Each number is 128 + 24 x the weight over its row's rms, rounded and kept within 0 to 255. Layers, rows and columns count from 0. The size above them is the row's rms in percent of the matrix's.

# layer 2 MLP up, 320x128, rms 0.269, rows 238-272, columns 64-127
size [ 96 102  95 107  94  98  92  99  91  94  93 101 109 109 102  92 101 103 104  92  97 110 109  91 104 109  89  96 106  98 114  89  98 100  92]
[[140 161 160 162 110 142 139 169  94 132 119 131  91 131 109 136 127 116  99 153 101  92 112 119 157 121 125 122 128 129  98 145 163 152 108 176 137 161 125 123 178 126 151 148  82 150 107  84 161  94 147 166 170 109 133 137 153 122 155 148 172 135 128 145]
 [150 140 162 130 149  96 133 143 135  56  90 124 129 160 112 146 106 154 142 114 156 135 159 138 130 189 142 123 129 130 101 133 130 138  79 140 140 202 149 165 134  99 117  70 118  75 106 121 135 117 122 115 145 119 122 161 154 122 148 166 129 151 155 152]
 [134 101 107 149 144 104 126 133 170 155 154 157 129 161 126 123 111 141  99  99 174 129 146 130 155 200 121 145 106 113 151 159 110 161 137 141  98 122 124 134 152 126 104 119 131 155 149  99 154 128 165 112  98 105 126 106 137  94 101 126 142 149 131 129]
 [129 119 114 104  99 174 152 127 144 129 110 135 113 153 120 149 123 119 110 124 108 152  66 104 102 148 135  88 115 116 176 185 106 150  85 118 176 128 173 132 112 144 122 150 171 122 115 108 127 129 158 138 132 144 176 110 126  95 106 147 157 130 113 111]
 [116 136 117  78 203 146 126 111 138 155 170 140  89 142 176 128  97  90 138 124 116 172 160 116 131 152  85 141 147 124 118 155 121  88 130 139 152 115 126 125 129 108 108 166 134 108 119 123 113 138 118  91 118  65 119 149 146 126 115 129 152  96 123  88]
 [119 148 100 145 131 122 146 130 106 131 152 123  91 113 153  99 133 138 134 157 165 144 134 135  87 121 100  76 135 128 102  91 104 178 126 121 141 128 118 113 121 121  97 150 112  95 114 131 160 141  99 124 112 161 172 115 153 141 140 166 122 151 149  98]
 [141  90 123 117 145 155 127 107 129 140 148 118 139 154 134 128 178 111 131 103 113 126 156 147 125 174 136 123 155 108 172 108 128 123 135 150 131 166 129 132 134 104  71 108  85 128 147 124 162  83 128 104 130 144 126 121 151  59  94 131 143 135 134  98]
 [101 161 143 138 102 133 122 126 147 149 121 110 153 139  93 137 114 114 120 120 107 137 174  77 120 106 109  85 123 126 157 126 153 134 123 124 125 131  86 112 112 129 117 131 130  94 170 125 140 123 170  91 111 161 186 136 147 110 119 115 135 135  74 173]
 [167 133 129  93 141 117 119 110 151 122 163 147  96 132  99 154 157  97 118  99  78 110 121  71 153 163 130 103 170 142 134 146 158 112 127 125 127 122 101 161 122 143 164 145 179 100 124 115 148 153 154 109 125 152  82 138  64 138  97  70  79 127 117 130]
 [129 149 169  76 113 128 124 139 175 117 122 156 157  96 110 202 124 132 141 165 189 163 145 169 130 114 126  96 154 126 143 156 107 159 135 100 114 184 116 114 166 162 132 156 100 115 135 123  52 112  84 111  92 162 115 130 115 122 142 127 107 141 142 105]
 [139 137 131 120 118 174 129 133 127  93 109 102  87 124 125 108 183 137 125  88 144 114 131 127 199 109 102 146 131  97  98  80  95 133 121 137  95 112 171 146 109 135 110 138 115  77 169 108 115 146 106 126 153 113 122  49 145 142 120 154 126  99 146 152]
 [114 160 138 140 124  99 126 113 155 126 157 114 138  91 145 169 109 160 128  93  93  91 116 146 157 106 173 119 156 111 126 118 142 132 145 107 155 130 165 152 115 124  99 135 110 120 126 106 131 102 131 113 140 162 138 133 142 160 141 124 111  96  86 139]
 [162 144  99  97 135 127 133 111 140 129 129 160 130 137 118 112 126 130 106 101 166 152 119 121 106 116 100 160 119 147 114 120 172 119 106 162 127 149 142 120 152 152 119 123  79 158 130 148 114  78 132 169 148 141 108 124 131  97 129 137  92 121 130 147]
 [120 115 158 160 126  91  95 142 116 164 119 201 139 116 106  79 134 131 122  80 137 144 157 136  82  86 125 122 152 151 120 123  84 138  96  92 103 137 112 149  87 115 116 175 147 115 118 120 114 156 115  98  83 120 108 121 174 136 116 127  98 131 162 129]
 [128 136  91 116 118 126  62  97 148 136 150 132 142 143  99  99 135 170 127 146 131 160 130 120 146 133 136  94 153 175 138 112 146 118 129 151 137 145 126 156 135 101 128 150 136 103 153 137 125 134 151  91 114 132 101  99 122 171  90 135  97 146 117 139]
 [108 125 128 143 155 115 119  86 112 119 100 143 110 132  93  83  85 116 124 142 143 124 156  99  68 107 140 156 117 147 109 131  76 144 125 163 133 110 127 162 193 115 123 124 111 155 109 120 134  88  93 126 153 133 113 126 115 105 107 109  98 105 108 122]
 [136 104 110 124 152 163 128 116 135 145  93 121 150 124 158 128  96 111 112 150  95 127 113 131 103 152 140 145 121 128 175 106 147 142 122 123 114 154 135 162 188 164 147 112 128 155 126 145 176 146 136 150 174 122  85 134  68 105 169 113 127 130 140 118]
 [121 104  98 141 143  95 134 145 125 119 108  83 100 182 104 119 145 163 143  81 122 127 137 141  86 109 126  87 130 123 118 137 169  90 131 159  97 144 134 132 111 150  82 141 147 141 143 134 135 127 152 109  91 127 166 136 100 139 134 149 158 139 121 111]
 [111 128 120 178 150 132 121 176 136 145 136 105 140 126 136 137 174 127 140 120 130 142  74 102 157 141  95  86 135 141 139 105 105 129  85 130 174 108 169 157 130 107 145 137  82 155 167 153 153 112 152  85 108  89 166 148 109 106 144 101 152  84 132 119]
 [105 156 109 143 105 136 148 129 129 136 120 165 112 102 142 111 139 114 141  84 121  95 119  91 171 102 100 110  80  95 141 156 110 128 118 159 173 117 139 124 131 108 148 104  95 134 150 149 117 163 147  79 131 124 117  95 102 149 141 157 150 157 104 123]
 [164 128 128 137 135 120 131 123 119 131 195  73 144 120 151 117 126  93 110 118 136 127  97 129 125 141 115 167 140  97 147 123 123 153  98 132  58 127 163  98 173 138 108 161 179 109 144 111 159 134 140 109 112 134 142 117 140 159 161 110 126 155 175 119]
 [140 122  98 130 119 138 148 122 115 139 122 134 158  93 168 143 148 179 158 157  95  88 117  72 132 133 111 131 158 139 175 106 112 143 148 117  88  74 135  93 122 131 139 133 172 180 114 118 107 108 143 116 116 160 154 135 136 137  95 110 115 127 147 128]
 [147 115 101 147 157 140 121 173 126 115 132 123 137  76  97  79 154 144 153 131 134 107 162 115 158 130 124 174 119 158 116  97 137 119 125 119 121 133 129 151 138  76  87 102 108 135 138 101  84 153 140 145 105 139 143  91 149 142 105 147 129 156 108 144]
 [ 95 154 154 131 158 111 126 137 120 149  99 146 143 142 112 110 138  95 125 113 130 140 149 139 142  92 165 168 124  69 120 124 140 106 110 156 147 139  95 125 162 140 110 149 157 112 124 151  96 122 149 117 138 171 147  92 145 138 100 138 109 153 109 153]
 [ 97 149  97 170 146 126 162  98 147 135 118 134 155 116 112 168 155 107 145 107 102 142 187 119  99 101 126 131 124 130 131 146 147 124 126 131 153 125  91 138 138 181 122 116 176 153 107 147 147  99 124 164 126 161 167 146 108 127 131 117 111 138 152 140]
 [127 160 125 138 156 150  90 109 112 108 130 140 153  97 117 139 161 137 160 188 111  99 137 113 148 121 162 150  80 136 128 148 112  56 151  95 117 158 158  87  94 114 145 105 140 130 117  97 135 161 128 132 137 105 126 143 137 135 160 153 155 138 151 138]
 [129 154 130 104 160 157 113 140 113 136 157 162 134 117 133 135 139 116 104 113  68  88 123  81 105 125  76 123 132 135 121 144 110 131 119 148 167 135 112 128 146 131  94 100 134 152 146 114 113  98 123 147 115 132  61 154  91 107 138 106 169 133 122  90]
 [134  94 143 120  88 115 137 105 110 159 126  82 162 134 136 112 138 148 108  97  96 169 130 100 133 107  82 104 144 113 121  80 122 127 146 121 117 134 142 144  77 144 132 171 107 117 114 152 134 105 127 142 126 177 137  99 105 176 110 144 149 157  80 123]
 [137 111 140 135 168 165 168 155  99 134 111 185 151 131 131  91 132 132 148 122 157  85 152 132 126 116 110 101 110 118 119 130  85 128 131  96 144 114 172 119 154 131 122 153 161 132  80 113  97 115 121 125 111 115 180 150 126  87 166 152 130 144 114 118]
 [130  93 126 110 146 111 147 107 125 144 134 154 157 153 100 111 104 136 105 157 132 153 146 112 150 159 110 124  84  97 134 125 181 173  88 145 120  79 103 142 161 157 128 159 101 109 159 147 104 114 125 153 104 117  88 126  92 149 122 139 152 114 162 118]
 [153 135 148 117 156 155 138 145 125 124 149 137  63 120 114 131 124 103 104  99 133  95 166 111 101 143 111 196 144 137  95 147 129 121 151 100 171 146 143  98 125  99 110 117 125  67 128 118  81 106 168 165 139 143 106 126 184 143 109 112 108 156 102 101]
 [138 138  92 144 141  75 187 152 108 145 139 102  92 123 144 118 147 140 114 117 109 196 121 152 111 133 137 170 111 142  82 152  92 103 138  86 153 123 163 125  93 151 128 167 113 156  95 108 121 148 121 131  82  79 140 126 139 120 135 119 119 142  98 138]
 [ 77 141  94 148 146 106 110 107  76 131 170 166 163  72  98 126  87 151 100 157 140 108 128 136 108 134  87 114 128 103 154  67 124 138 141 138 133 169 105 120 137 156 107 112 158 134 134 110 130 161 162 129 157 131 120 138  98 102 122 131 152 120  81  99]
 [149  95  98 126  99 156 146 133 122 121 151 104  80 122 174 156 108 139 117 133 119 146 122 152 118  75 112  94 134 134 104 148 111 128 130 116 115 131 112 146 110 132 163 152 118  99 146  92 141 124 122 116 123 166 132 133 137 173  82  97 119 125 158 142]
 [118 138  93 110 156 141 129 131 119 114 100 159 143 115 123 130 128 140 110 132 135 118 134 136 108 125  94 166 149 111 136 155 130 119 134 161  84 163 124 152 143 133  99 130 172 169 167 122 106  74 104 159  97  89 146 160 111 130 160 135  99 123 153 122]]
# layer 2 MLP down (transposed), 320x128, rms 0.259, rows 238-272, columns 64-127
size [ 97 105 100 106  98 103  94  98  90 101  96 107  98 106 101  90  94 104 102  98 101 112 107  95 105 100  97  96 104 100 119  92 103  99  89]
[[152 126 104 135 166 172 129 144 110 146 110 174 149 136 115 173 101 127 114 138 144 179 137 116 118 121 145 154 167 150 141 141 143 141 167 152 121  88 131 123 101 142 164 120  76  94 126 111 112 156 136 136 117 159 152 117 114 114 117 139 122 105 123 161]
 [ 88 124 140 138 180  92 205  74 131 159  87 134 143 126 135 119 127 109 115 124 184 157 100 136 143 154 148  95 140 135 129 139 136 129 126  88 110 136 104 119 125 122 155 117 132 144 129 109  96 122 123 121 116 143 113 148 163 140 122 118  99  80 112 120]
 [168 140 158 127 110 135 118 108 107 133 141 137 150 136  65 116 134 140 128 114 173 159 160 131 156 124 154 158 114 154 151 123 156 129 121  86 115  99 109 102 174  88 141 169 169 115  96 135 139 165  86 128 112  86 135 157 114 111  89 147 145 127 133 124]
 [113 123 155  93 113 116 102  97 133 140 115 110  89 158 108 163 115 110 177 114 101 118 105 177 177 118 129 113 159 103 125 196  86 129 113 141 159 110 103  89 146 136 105 149 131 127 133 152 111 129 139 140 136 169 117 131  97  83 109 121 126 157 126  91]
 [110  98 135 221 142 146 160 115 147 126 146 131 162 103 154 115 169 133 140 141 102 180 105 146 147 136 138 133 102 135 141 171 121 115 112 125 169 100 168 151 161 130  92 129 171 109 159 135 107 103 120  88  89 139  93 122 135 131 116 115 116 124 113 123]
 [115 125 101 126 137  87 168 109 181 163 138 103 111 169 117 132  97 157 158 114 159  88 162 118 113 116 116 111 163 127 111 138 116  88 156 125 155 125 134 158 133 109 130  52 174 106 158 138 126 147 128 138  99 120 123 142 123 113 104 170 130 135 127 100]
 [ 95 129 146 118 133 142 125 102 108 174 134 134 152 158 147 170 141 119 115 128 125 135 153 159 119 123 101 161 128 161 137 129 154  98 158  98 121 160 164 118 134 109 115  97 161 141 112  93 196 129 123 160 125 147 142  84 120 102 146 103 122 143 113  77]
 [ 80 133 122 141 162 139 128  90 147 102 120 144 114 149  85 136 132 135  97 169 117  90 125 129 124 108 127 144 120 156 142 147 148 132 102 178 140 191 103  92  95 121  78 103  92  91 130 104 123 148 148 121 116 116 145 142 111 127 137 123 131 127 200 149]
 [145 148 128 118 119 128 130 135 151 133 170 152 111 157 148 146 125 126 160  95 139 125 187 165 149 144 126 143 132 121 130 139 130 107 117  96  67 149 113 145 172 140 103 124 120 101 143 154 124 145  88  87 109 129 186 136 141  87 175 148  99  87 146 105]
 [128 117  98 159 168 120 118 144 125 123 109 126 102 152  97  76 137 138  77 132 110 103 102 122 130 117 134 116  84 185  94 101 119 114  84 105 123 141 109 104 126 112 132 148 155 168  87 166 135 135 120 143 133 156 133  94 120  85 108 110 109 131 121 120]
 [120 112  91 160 116 164  88 129 133 161 114 114 123 140 132  86 120 104 114 101 130 101 146 145 116 109  99  86 134 173 135 147  91 165 140 131 144 135 114 130 123 125 119 123 132  98 141 120 140 109  95 138 159 153 207  72 146 162 115 131 124 148 155 147]
 [130 158 129 168 143 112  92 120 134 128 135  94 151 169 156 103 122 172 108  99 167 101 111 137 129 162 159 148 140 147  93 162 154 147 107  92 163 121 119 133 118 117 121 138 125 133 101 151 119 102 177 159 125 172 154 114 126 139 104 125 158 118 150 128]
 [189 100 141  98 163 107 153 141 121 141  96 129 123 111 144 162 138 140 119 124 152 110  90 173 104 119 136 150 137 128 153 134 166 167 134 101 139  82 134 129 175 154 158 143 150 116 176  93  78 139 150 164 150 103 163 119 139  95  98  92  91 149 109 106]
 [133 157 123 159 103 118 151 158 112  91 130 107  99 184 114 133 165 128  88 154 113 142  97 104 124 173 129  70  90 157  99 137 117 131 112 132 113 144  97 154 112 114 106 151 121 131 111 117 170 147 149 145 122 184 142  88 150 113 141 151 152 122 102 147]
 [117 177 101 133 147 101  93 132 138 135 138 124 123  98 156 116 133 125 113 116 118 115 131 156 120 112  70 143 123 114 147 135 124  89  76 137 126 140 116 122 118 137 172 148 147 140  69 128  85 118 120 183 133 159 138 132 129 139 125 146 145 116 140  96]
 [ 85 165 151 145  99 136 151 107  98 137 105 157 160 113 108 106 125  91 115 119 138 149  96 179 127 124  84 129 145 123 124 129 140 108 136 161  77 112 102 132 138 151 126 115 150 119 134 135 131 146 143  97 153 127 152 128 149 119 117  97 105 135 113 132]
 [118 106 127 178 124 143 102 129 167 102 159 120 164  98 151 109 121  90 145 149 114 132 129 135 131 182 112 110 127 114 148 125 149 137  95 161 147 113 139 147 171 158 149  72 179 171 130 132 122 128 113 157 126 152 131 118 116 129  94 126 155 108 115 170]
 [148 128 160 105 131 128 114 101  99  98 115 118 138 138 138  96 138 127 159 161 102 125 148 154 139 144 124 139 136 138 127 140 125 120 109 126 119 184 113 123 118 133 106 105 122 191 192 111 126 104 128 118 144 128 122 116 157 136 143  77 201 109 121 108]
 [160 135 160 111 162 171  77 106 142 123 156 104  98 155 114 164 105 135 145 143 126 139 121 145 121 111 140 155 151 164 158 134  82 128  84 163 117 131 103 136  90 162 148 144 113 142 122 124 134 166 121 127 107 103 108 119 107 101  84 101 160 104  96 130]
 [158  99 140 157 161 114 148 130 109 124 144 123 117 141 107 136 150 111 107 153 115 122 144  94  85 130 182 118 135 172 133 134 104 123 142 132 133  82 137 147 145 137 115 153  95 103 152 115 136 110 138 137 182  96 129 103 119 136 123 130 135 121 121  84]
 [138 135 106 116 147 123 126 192 127 150 154 149 166 133 144 153 169  73 109 155  97 112 139  92 151 114 116 126 114 188 128 107 117 104 159 153 198 130 139 129 145 125 124 106 155 126 173 142 122 127 148 130 172 111 124 101 149 126 127 121 159 126 135 121]
 [149 100 130  99  96 124 150 132 101 158 104  85 152 122 119  87 167 110 113 152  56 160 156 104 124 127 124 129  97 161 110  97 113 140 142 133 127 105 141 111 128 124 118 119 129 163 152  81 106 129 165  97  83 140 139  80 134 152  94 108 109 131 163 145]
 [114 107 165 143  87 161 159 143 148 172 140 107 165 125 171 170 119 125 168  90 138 112 104  93 101 117 138 142 155 157 152 101 141 123 168 188 163 101 198 140 126 122 122  93 155 120 129  81 132 120 101 130 147 146 124 112  94 117 168 119 136 136 128 135]
 [137 121 154 132 143 107 169 136 131 143 135  81 130 148 130 127 122 123 124  86 154 171 133 124 141 150 163 164 142 127 137 113 103 128 169 127 121 107 117 106 119 105 134 138  81 121 157 147 112 187 136 111 122 116 135 122 134 117 119 124 106 115 135 120]
 [122 124 193 177 149 168 148 122 105 126  89 113 120 137  88 138 134  79  87 155 111 146 133 142 131 115 117 103 152 130 129 173 128 128  77 163 130 112 123 123 139 138 136 146 136 117 151  97 105 170 110 118 134  95 148 119 120 114 128 104 147 130 139 133]
 [146 145 129 122 140 122 107  92 115 149 143 149  72 140  87 117 139 138 132 112 107 130  84 119 137 112 169 149 122  97 127 113 112 130 113 133 144 121 127 121 121 179 126 135  99 137 115 139 139 145 181 181 102 133  99 144 158 127 149 143  84  95  96 139]
 [145 160 114 141 121 151 151 158 126 136 163  92 158 140 122 128 109 115 150 144 109  83 123 102 143 120  83 116 136 154 136 158 150  97 127 123  95 138 122 166 143 143 173 135 163 128 159 133 125 151 149 153 139 101 123 159 133 161 108 134 150  93 142 131]
 [157 129 144 109 160 114 156 110 128  93 146 107 146 109 159 140 169  66  80  95 121  88 129 174 110 157 133  91 123 118 142 158 114  82 129 169 111 132  99 164 147 154 112 122 112 140 106 120 152 144 106 133 138 120  98 154 104 113 120 126 112 143 127 144]
 [144  97 146  93 150 135 125 167 136 137 109  83  98 126 125 144 111 123 118 104 115 136 151 140 125 111 120 166 115 126 138 148 121 187 109  75 158 123 144 128 143 103  93 143 143 119 114 110 142  96 133 130 102 150 127 149 166 118 140 126 104 136 109 119]
 [131  95 124 149 157 156 132 160 121  97 146 129 112 131 132 108 122 157 125 150 119 134 144 134 131 139 165 113 133 162 126  81 115  85 148 123 137 130 133 168  94 118 172  96 127 105 129  95 130 169 119  88 156 125 171 150 139 126  83  96 160 140  78 153]
 [133  98  83 156 151 142 142 115 105 124 150 149 138 131 134 103  94 157 158 121 133 164 105 109 159 110 127 139 116  81 116 123 140 113 116 124 131 156 152 131 141 129 128 151 162 119 102 154  99  82 119 100 140 163 107  77 134 145 123 118 161 142 165 107]
 [154 159 135 121 104 150 130 133 156 161 154 110 127  92 129 147 127 139 130 137 139 142  81 189 121 124 160 136 173 142  78 168 151 103 139 137  98 144 180 149 143 132 137 142  64 122 112 133 150 126 155 107 149 134 100 110 122 108 134 177 149 143 128 159]
 [ 73 166 124  96 145 130 195 159  77 117 118  89  98  95 151 140 152 104 132 108 153 125 131 140 101 105 139 136 138 115 166  87 159 132  97 114 149 101 132 111 150 115 137  77 108 119 112 110 103 144 103 123 125 137 133  97 113 181 132 138 120 144 130 138]
 [124  94  89 153 140 102 119 104 143 124 144 136 169 107 145  99 143 144 126 136 106 121 100 159 143 141  97 111 160  81 130 123 101 134 149 134 177 159 139  79 119 112 113 128  95 102 127 119  71 109  98 138 122 145 149 123 115 165 150 129 103 100 124 136]
 [153 125  96 113 163  92 147 121 147 128 158 130 120 125  97 146  97 131 140 124 146 140 139 108  95 168  60 162 137 114 117 103 130 188 159 148 101 161  96 101 158 125 137 153 117 120 147 143 140 154 102 111 134 143 147 109 124 119 135 112  80 117 143 112]]
# layer 2 MLP gate, 320x128, rms 0.285, rows 239-273, columns 64-127
size [108 100 100  97  93 101  96  89  93  90 105 115 106 100  91  99 102 101  90  93 108  99  95 114 108  93  96 110  92 119  94  99 101  93 101]
[[114 144 168  92 125 135 130 108 136 133 112 126 190 109 134 120 136 112 127 118 154 171 131 128 135 135 113  70 153 115 128 169 121  91 110 111 139 141 110 137 129 137 106 167  80 133 139 159  77 135  87 151 121 113 117 130 161 135 160 124 109  92 131 172]
 [118  93 136 144 113 134  89  97 129 119 141 123 186 176  73 102 100 129 150 148 151 155 154 102 143  96 144 113 101 134 161 108 134 154 140 187  78  99 117  74 114  99  93 117 168 135 112 136 124 114 105 131 145  90 114 122 131 134 138 127 145 169 109 122]
 [110 179 107 141 104 142 123 156  71  94 153 126 106 108 129 129 160 127 111 128 151 118 152 150 102 142  98 142 145 162 111 101 133 149 150 120 138 131 103 129 124 119  91 142  73 135 133 105 120 150 125 171  92  75 124 133 138 162 133 109 147  81 114 172]
 [167 180 120  63  89  84 117 160  76 123 143 108  75 141 123 133 110 130 112 163 114 112 117 108 141  89 143 131 148 114 103 118 191 130 144 143 119 160 115 150 114 141 182 160 128 114 123 146 121 120 146 165 129 166 134 152 149 107 101 125 120 147  98 126]
 [173 171  90 147 136 146 112 119 122 113 100  97 149 164 112 124 153 116  68 109 110 142  95  99 120 161 152 129 146 147 129 166 118  94 131 122 106 116 148 159 154 160 130 118 130  98 101 122 134 128 132 136  77 133 142 125  77 130 126 105  93 109 136 152]
 [142 115 121 142 153 136 124 147 139 132 104 111 138 153 166 113  91 149 118 160 148 145 114 105 179 112 147 153 134 145 129 153 120 157 125 139 143 129 113  90 108 133 130 133 111 157 146 138 160  75 128 141 175  74 152 100 190 122 158 158 152  68 118 140]
 [138 134 129 126 120 118 118 153 145 143 169 137 128 105 181  99  91 123 143  98 124 128  99 121 145 136 113 117 127 131 175 148  93 124 141 136 128 134 141 155 208 154 153  95 152 105 118 143 146 148  92 105  91 140 110 130 124 119 140  74 161 169 166 125]
 [118 134 143 140 141 119  45  95 123 126 111 112 119 127 131 160 127 110 118 121 148 137  67 149 143 156 170 117 126 166 171 143 107 103  80 162 123 117 151 125 133  62 116 153 162 146 166 151 172 134 123 121  98 146 138  92 130 128 103 162  92 147 125 142]
 [ 96  99  76  96 102 122 148 110 133 137 113 105 113 143 158 130 124 135 142  97 103 143 156  98 105  87 138 143 125 126 179 133 122  96 142 158 145  98 124 111 114 125 157  96 147 125 138 153 154 107 100 118 157 112 113 123 131 143 134 135 125 117 125 126]
 [126 155 177 104 159  79  98  92 162 104 134 161 155 106  90 150 145  94 171 136 138 164 140 127  96 125 147 119 139 134 146 175 148  82  93 157 117 135 122 163 111 143 146 187 103 170 139 126  95 123 141 128  95 135 145 103  86 114 149 130 150 125 136 107]
 [124 140 110 145 139 126 111 109 164 129 117 121 124 135 126 127 143 130  94 106 118  94 111 126 146  64 146 125 110 123 103 122  87 159 130 108 169 100  95 129 142 134 133 181 122 135 131 122 116  92 144 147 114 135 109 123 145 130 136  72  83 110 108 142]
 [ 96 126 172 173 122 152  87  69 116 150 137 157 113 125 111 117  84 122 137 150 111 125 179 116 112 149 123 122 113 135 101 127 146  94  82 140 122 110 124 149 145 131 126 142 157 110 118 136 151 139 115 141 111 151  91 134 152 113 148 122  82 130 107 172]
 [141 115 152 123  89 127 132 155  95 186 115 119 120 118 125 125 147 143 131 130 143 128 149 112 111 128 129 147 140 113 133 149 141 113 165  82 125  95 131 118 190 155 164 128 109 110 121 132 129 105 104  89  86 161 105 122 137 119 102 126 143  84 111  73]
 [ 88 117 143 132 137 134 100  83 127 106 101 115 142 156 134 152 143 152 152 108 134 153 149 174 125 161 138 103 148 149 126 177 129  92 151 116 147 148 110 129 123 103 140 138 159 120 122 148 135 132 145 166 136  99 147  98 102 151  80 108 128 148 136 174]
 [136 113 134 162 108 102 151 135 119 171  98 138 168 160 127 120 115 113 154 144 125 178 123  89 171 131 160 140 130 184  74 163 168 114 154 106 115 115 146 125  89  98 120 156 159 146 121 150 165  85 139 127 144  98 125 175  99 125 108 138 127 123 126 130]
 [148 118 115 143 205 130 125 131 162 107 107 143 192 144 141 163 127  93 124 105 114 168 113 127 118 116 158 153 104 135 166 140 166 114  94 138 134 165 110 129 140 165 117 119 127 113 132 122 107 140 155 138 155 123 102 171 101 156 140 120 143 116 142 154]
 [123  47  87 121 148 121 156 153 133  79 117 143 150 173 141 148 143 154 120 151 103 130 153 160 117 138 162 113 128 121 147 132 197  92 155 150 124 129 125 125 118 121 103 131 120 138 166 116 155 101 177 104 109 153 134 150 102 169 144 127 139 153 125 130]
 [143 114 131 119 102 117 142 173 110 126 110 131 155 137  96 144 119 132 159 171 110 124 111 128 126 118 128 150 162 140  99 145 130 132  73 170  90 135  78 118 122 119 141 145 129 143 139 114 106 173 147 143 118 145 125 117 133  99  97 168 142 108  89 162]
 [120  80  92 139 123 142  94 131  71  71 216  86 144 115 154 108 134 136 122 150 130 131 101 163 124 109  91 146 179 113 107  98 127 123 111 134 145 123 110 131 158 147 105 105 162 138 122  71 120 159 112 128 119 182 109 145 140 115 111 105 109 125 126  99]
 [106 125 105 135 174 182 103 141 176 100 124 133 125 132 150 144 168 140  83 135 130 144 117 145 124 165  98 102 121 107 107 156 173  93  93  92 113 153 146 134 137 118 115 141 122 102 104  88  78 111 154 120 124 118 115 138 161 162 133 121 106 121 126 118]
 [129 100 182 160 176 112 118 165 131 139 139 148 112 150 127 112  96  81 140 131 194 130 167 113 127 150 142 110 124 120 127 157 104 103 182  95  97 150  98 137 101 121 141 113  89 131 116 151 168 126 121 170 131 170 111 107 178 126 144 156  84 124  71 139]
 [145 101 109 115 120 142 120 120 112 173 133 131 145 130 155 112 113  75 104 120 150 157 131 200  95  79 113 106 129 130  91 106  85 112 113 138 115  90 119 127 117 137  86 159 116 153 123 151 117 125 135 127 117 130 146  90 111 127 122 137 114  96 119 105]
 [143 149 112 113 121 170  78 133 135 120 126 141  75 115 116 162 154 149 131 145 103  92  77 134 139 134  48  73 119 179 125 115 107 139 112 115  87 104 129 117 117 101 116 150  88 115 107 142 132 140 112 135  97 143  98 136 127 123 158 119 140 121 139 158]
 [ 85  85  89 139 158 135 103 155 146 101 159 128  88 105  98 136 114 166 177 129 173 148 113 117 160 159 158 113 114 113 125 159 130 144 154 103 128 154  95 147 162 110  98 111 131 133 141 165 157  83 135 107 155  91 131 173 152 121 142  98 144 104 146 142]
 [142 130 160 175 160 129 134 130 149 143  86 119 137 193 115 146 102 121 147 104 136 136 128 130 129 143 108  75 115  80 101 121 140 153 119 127 111 113 161 134 101 105 124 169 157 126 128 125 149 139 105 170 100 118 116 120 121 122 162 100 127 126 111  90]
 [139 110  93 118 148 186 151 119 127 158 100 117 114  72 122 135 111  88 151 146 158 134 120 131  89 138 131 135 110 103  89 116 144 143 141 147 117 143 157 146 117  89 124  90 167 112 137 153  85 155 150 140 186 166 145 157 155 119 104 149 147 123 118 149]
 [133 137 178 137 131 155 119  94 146 133 137 108  99 133 142 103 127 139 126 153 158 151 125 132 101 129 106 156 127 129 121 156 178 155 123 128 115 101 125 101 119  72 135 117 137 117 148 134 121 125 135  98 134 134 150 135 128 132 127 138 123 114 125 154]
 [137 137  92 105 147 108 125 138 134 114 164 122  95  72 163 132 107 146  91 130 176 103 121 121  88 163 123 155 150 128 122 157  93 170  96 122 162 148 131 123 166  93 132  99  78 127  96 139 118 110 125 101 138 122 120 143 143 123 169 146 139  87 151 165]
 [103  99 110 147 134 156 184  79 135 133 140 119  80 180 103  87 113 154 121 148 145  92 106 170 174 146  74 155 119 117 108 130 152 124 131 103 126  85  92 117  92 168 140 107  92 141  80 104 105 142  98 121 113 120 128 105 120 122 177 122 152 105 121 113]
 [128 144 149 143 124 126 111 146 123 149  97 104 137 146 104 147 138 130  76 157 152 134 117 128 138 108 121  77 195 146 160 118  98 130 112 186 144 105 107 137 120  96 122  95 112 108 145  92 123 130 126  95 147 163 148 103 142  86 118  88 148  93 141 101]
 [111 109 107 126 166 121 109 120 100 123 150 179 113 141  99 163 133 108 127 129 117 107 133 107  90 173 129 111  98 148 100 119 163 143 122 149 162 153 107 151 129  96  89 103 148 127 168 144 143 130 107 138 108 107 144 121 144 141 153 122 122 134 153  63]
 [151 128 155 139 156 137 123 128 171 145 154 118 137 103 132 130  94 167 183 130 151 131 149 118 133 147 109 130 149 143 108 163 109 106 101 160 103  43 143 153 103  67 132 134 104 142 113 150 108 107 101 114  70 133 142 154 167 101  93 152 130 139 126 158]
 [144 139 178 145 114 106 100 146 107 146 151 132 113 122 165  97 130 125 150 149 126 164 111 137 129 144 129 146 134 133 110 153 192 135 142 149 127 125 170 161 112 138  68 127 142 110 144 106 129 160 120 119 100 125 134 118 138 111 165  93  88  87 134 115]
 [143 136 159 144 162 111 133 154 143 144 152 123 116 141 133 115 130 125 140 106  94 174 157 156 128 121  96 135 172 149 119 130 128 153 148 116 179 140 127 111 121 115 162 111 119 142 132 126 107 175 136 109 122 105  97 100 141 125 142 102 101 112 165 126]
 [145 179 129 133 113 122 135 133 122 103  98 128 135 122  78  88  76 129 138  88 134 122  97  92 146  87 119 126 159 126 169 129  87 117 131 126 146 170 116 153 105  85 104 139  87 160 176  97 157 135  73 119  92 129 107  77 101  89 139 113 132 118 141 111]]